config.yaml
num_hidden_layers: 12
num_attention_heads: 8
num_key_value_heads: 8
parallel_block: false
extras: ["capped logits"]
init: "uniform"
init_std_o: 0.0043
init_std_down: 0.00367
beta1: 0.9
lr_head: 0.00603
max_grad_norm: 0.5
warmup_steps: 200
doc_mask: false
train_tokens: 902500000
dataset: "wikipedia_en"
Each number is 128 + 32 x the weight over its row's rms, rounded and kept within 0 to 255. Layers, rows and columns count from 0. Numbers have three digits each. The size before them is the row's rms in percent of the matrix's.

# k: layer 4 attention key, 512x512, rms 0.0524, rows 254-255, columns 128-159
# q: layer 4 attention query, 512x512, rms 0.0509, rows 255, columns 128-159
# v: layer 4 attention value, 512x512, rms 0.0441, rows 192-226, columns 128-159
# o: layer 4 attention output (transposed), 512x512, rms 0.038, rows 192-226, columns 128-159
k254 103:194140098097165070085083062127121097146180139145097165071115161127135122075131178101174152166117
q255 103:153141174135135128148159154109147116071153158124067085095084193169187071146158170124122170126109
k255 106:126109107109143064065112163126126087081152172074077141154151184145159175121192111163106104152138
v192 107:141068142114144145144133136135156117136097136118131112147191083131134183140119117104127121137112
o192 107:138079117128206123121121082111116078129140154156090050114139139128112116110150111105086136123135
v193 103:083080141171098168102123119120105084156155130127180102109152086145155107140095122114132136109152
o193 112:126135132145109126115143156064151150117118132097154054160079146130175122092151123167111128146156
v194 105:094174124055092088094100156203118145138103118152108193092126139114105106131124134186144095072140
o194 109:158088142121125152113157063134141172135097123094139147124139108146157090156091127153140106110135
v195 105:133089094055141148099068144105122084133161089138137207140156136077166183162144080117083146128126
o195 108:107095098104111133128135109072111168114144149123081144129128106114096102140115105164150118119147
v196 103:122018148147085104163156154114138146153123193114136108112117147097128122158119110092121141172123
o196 110:120156147134110146164167104109078168131104140057101094111181135101114107081154126148128052148105
v197 103:151110157195141131147122064104182120155094151209132150158153151125119114099126163104139096171189
o197 111:159050094121162150133141150169159153145093114162107122106138138128129138143129133144187105130062
v198 100:140188181165097143161131162127165128155126177106173117115151093081100100101087159073172153105160
o198 108:145129097121149118142132108146167150138108196145108112118133127060155096158138127143131140161131
v199 106:114127165138183181089135082171069138183163117119167133170141134173110175162104122094070125103144
o199 113:114152145101111138108133102175118084161115107122133147079146106119123089135164101089176187076118
v200 102:140175142161127100149129109139122205180087083170157167138147102198112148181195130120181084163139
o200 105:129145090094147090132163116135150111093134155075140118138181117141153111123189113166131130106192
v201 105:118060109143082086184154145140155150113070103162093122098154051137156132208121156165154178124119
o201 108:140125128143083143084123160110156139158161107120099148092148044158057131084092089113144157151084
v202 105:183087153088143148212099079173141142105108149106135063108074165120150140161152129121124084142164
o202 109:153084089076150081109105132145102098131099167120118056125131140149108085089108101120144159075163
v203 103:104154153134089166136140110161146143172115106148123135145157131131121093105112129139163153072207
o203 111:083102114114120100113148146181153166068161099177134068057189195099126147146180129084093079159075
v204 103:173131138138110162132096177114130161099102139126121167104101139134151139164148087084130044106208
o204 106:141107126135114103118067105122161157093159162104161133104181123130108133121151110125116172117097
v205 098:128079169116157142141135114121093203109203141087140089181128139161135072145123118164142190094143
o205 111:103078150143147145108172146141108108121127091152110077113095154161163084077136126119114117154140
v206 098:144105079134162069177084124192160142049104095186100160145044057139096109078135122110157108155156
o206 107:120128074144115123096169163109112085135138154088138115184144146095121142191123097112167152120054
v207 099:161108151103140130157091170101084095061087123148051146143103066107111105115181142102124121145161
o207 111:127116118138107103128148116077152145165143090100124180130093178123200181126095126197050111166159
v208 100:092163076152162105112127094139157183115171190081179068118189159117140099128144171079030190109099
o208 108:157131105149112133117124142131151132162123145164132124089109122122113068161081101172102080178097
v209 095:132106100168187154137138123097127150101105062130156141130191108117156158132169089110135092140127
o209 100:162178124054172104149071132117138127090114157180077155163151176159168159132178095114118096068140
v210 104:148158137133137095153110112128070139160178131107089090196146118153114160169134159121100104131132
o210 108:172192073191144180144126137165073151130139139115109184132156125126175191091099060130143115091154
v211 109:124151173083093104076110174117121115177112097103163089129156158126134139078147118063128156136158
o211 112:115136155163138099181064153123121161166127151159076089202162128102139073145126115145102185161166
v212 101:118098128114160127153109098142144143135176193141086098129114142175045140132125186141168076119123
o212 111:116097128145152203195137123080140137188124121162148162105139167140129153066148068155156171087118
v213 105:055130167217122108150127095147152144143128092138129121106136148144129065192127119131110131115113
o213 109:166105150177139074147154115108129082153099172164110139144118104114121127133114159113051150121148
v214 099:093137159168114147130064133135118152158092105075163041143108141140134133161111095166191127174120
o214 109:121143101116118081132059086154166204166136119106127227142057087137087141119132123147107145104119
v215 101:164071105088090113152141171196080110165078138158123144160166173097168146188216104125149088069114
o215 109:157164101127080107092106124112145067129174099144102130126072081083174143127090135107137186128111
v216 100:079103191143135154113193164114136091105099142124114107142143123141150137074181113123143093156185
o216 108:149085174107060076153105139149065163112123093183161174122089150106169138065155113104173194125133
v217 099:110157107036108109163159077108080139161127048106162153083138201127086194112058145072107107080087
o217 105:097176097082117165197142117123172172134094162162069113127101075105155078125126138100178072103146
v218 101:148096147148156093139100088125153177148119106132214101153163143102120118207143116093144093148093
o218 110:132130129129059118160146154128094078131117123111088102133135109170089132155121090126152198153149
v219 106:127113085158155153136131138147082166141140089141168092161084131118146082150148092160097178124175
o219 115:094064132141133112160129086137160122057102131125113100084179102111083145160178081081135158088089
v220 101:069130095176156135108139179122148169118119152138151159153221158111145080119190110158112106126131
o220 111:169182114154134186108056165086119158142182161146135177047137085097191164108108188140110141090109
v221 103:137140103110142132126163076146057198128126223143118136093177131164060128161161146133183142110133
o221 115:161136138146188170149083140147094124135163104204130126092193159106121189104157181117148118127191
v222 105:099181134123138173073083144187103118128092121134134102117055145157066141132072118155060138197082
o222 117:169155126129108107149169096189119129167101079105127114156116146106093192117090116107135067117150
v223 105:110122175147115109158169135146162132122084124165116191174154139129124139082100159093096060148099
o223 109:118112121116079123163090082202158148093107154142126147180102086139108166127162114087133145122119
v224 103:081102103128094123080158166156196109127148121166186134082117117133212146142127084199170099103163
o224 112:119152128166184127109136164069103107134177066092185094171116106173097085163086117054151155096153
v225 106:102102118092105140103154103179119165150082090101174143107155115091124089117103075068133142104152
o225 109:185176157134113131135102154122167148177115155113175148141138127110108138114138154159058106159160
v226 102:158140192168066153109114141124160073087094149206075098138048120152110125092167131143120116131133
o226 111:147072114120119105153137121125094118147134124109127197152128097110118130148126118128134166016135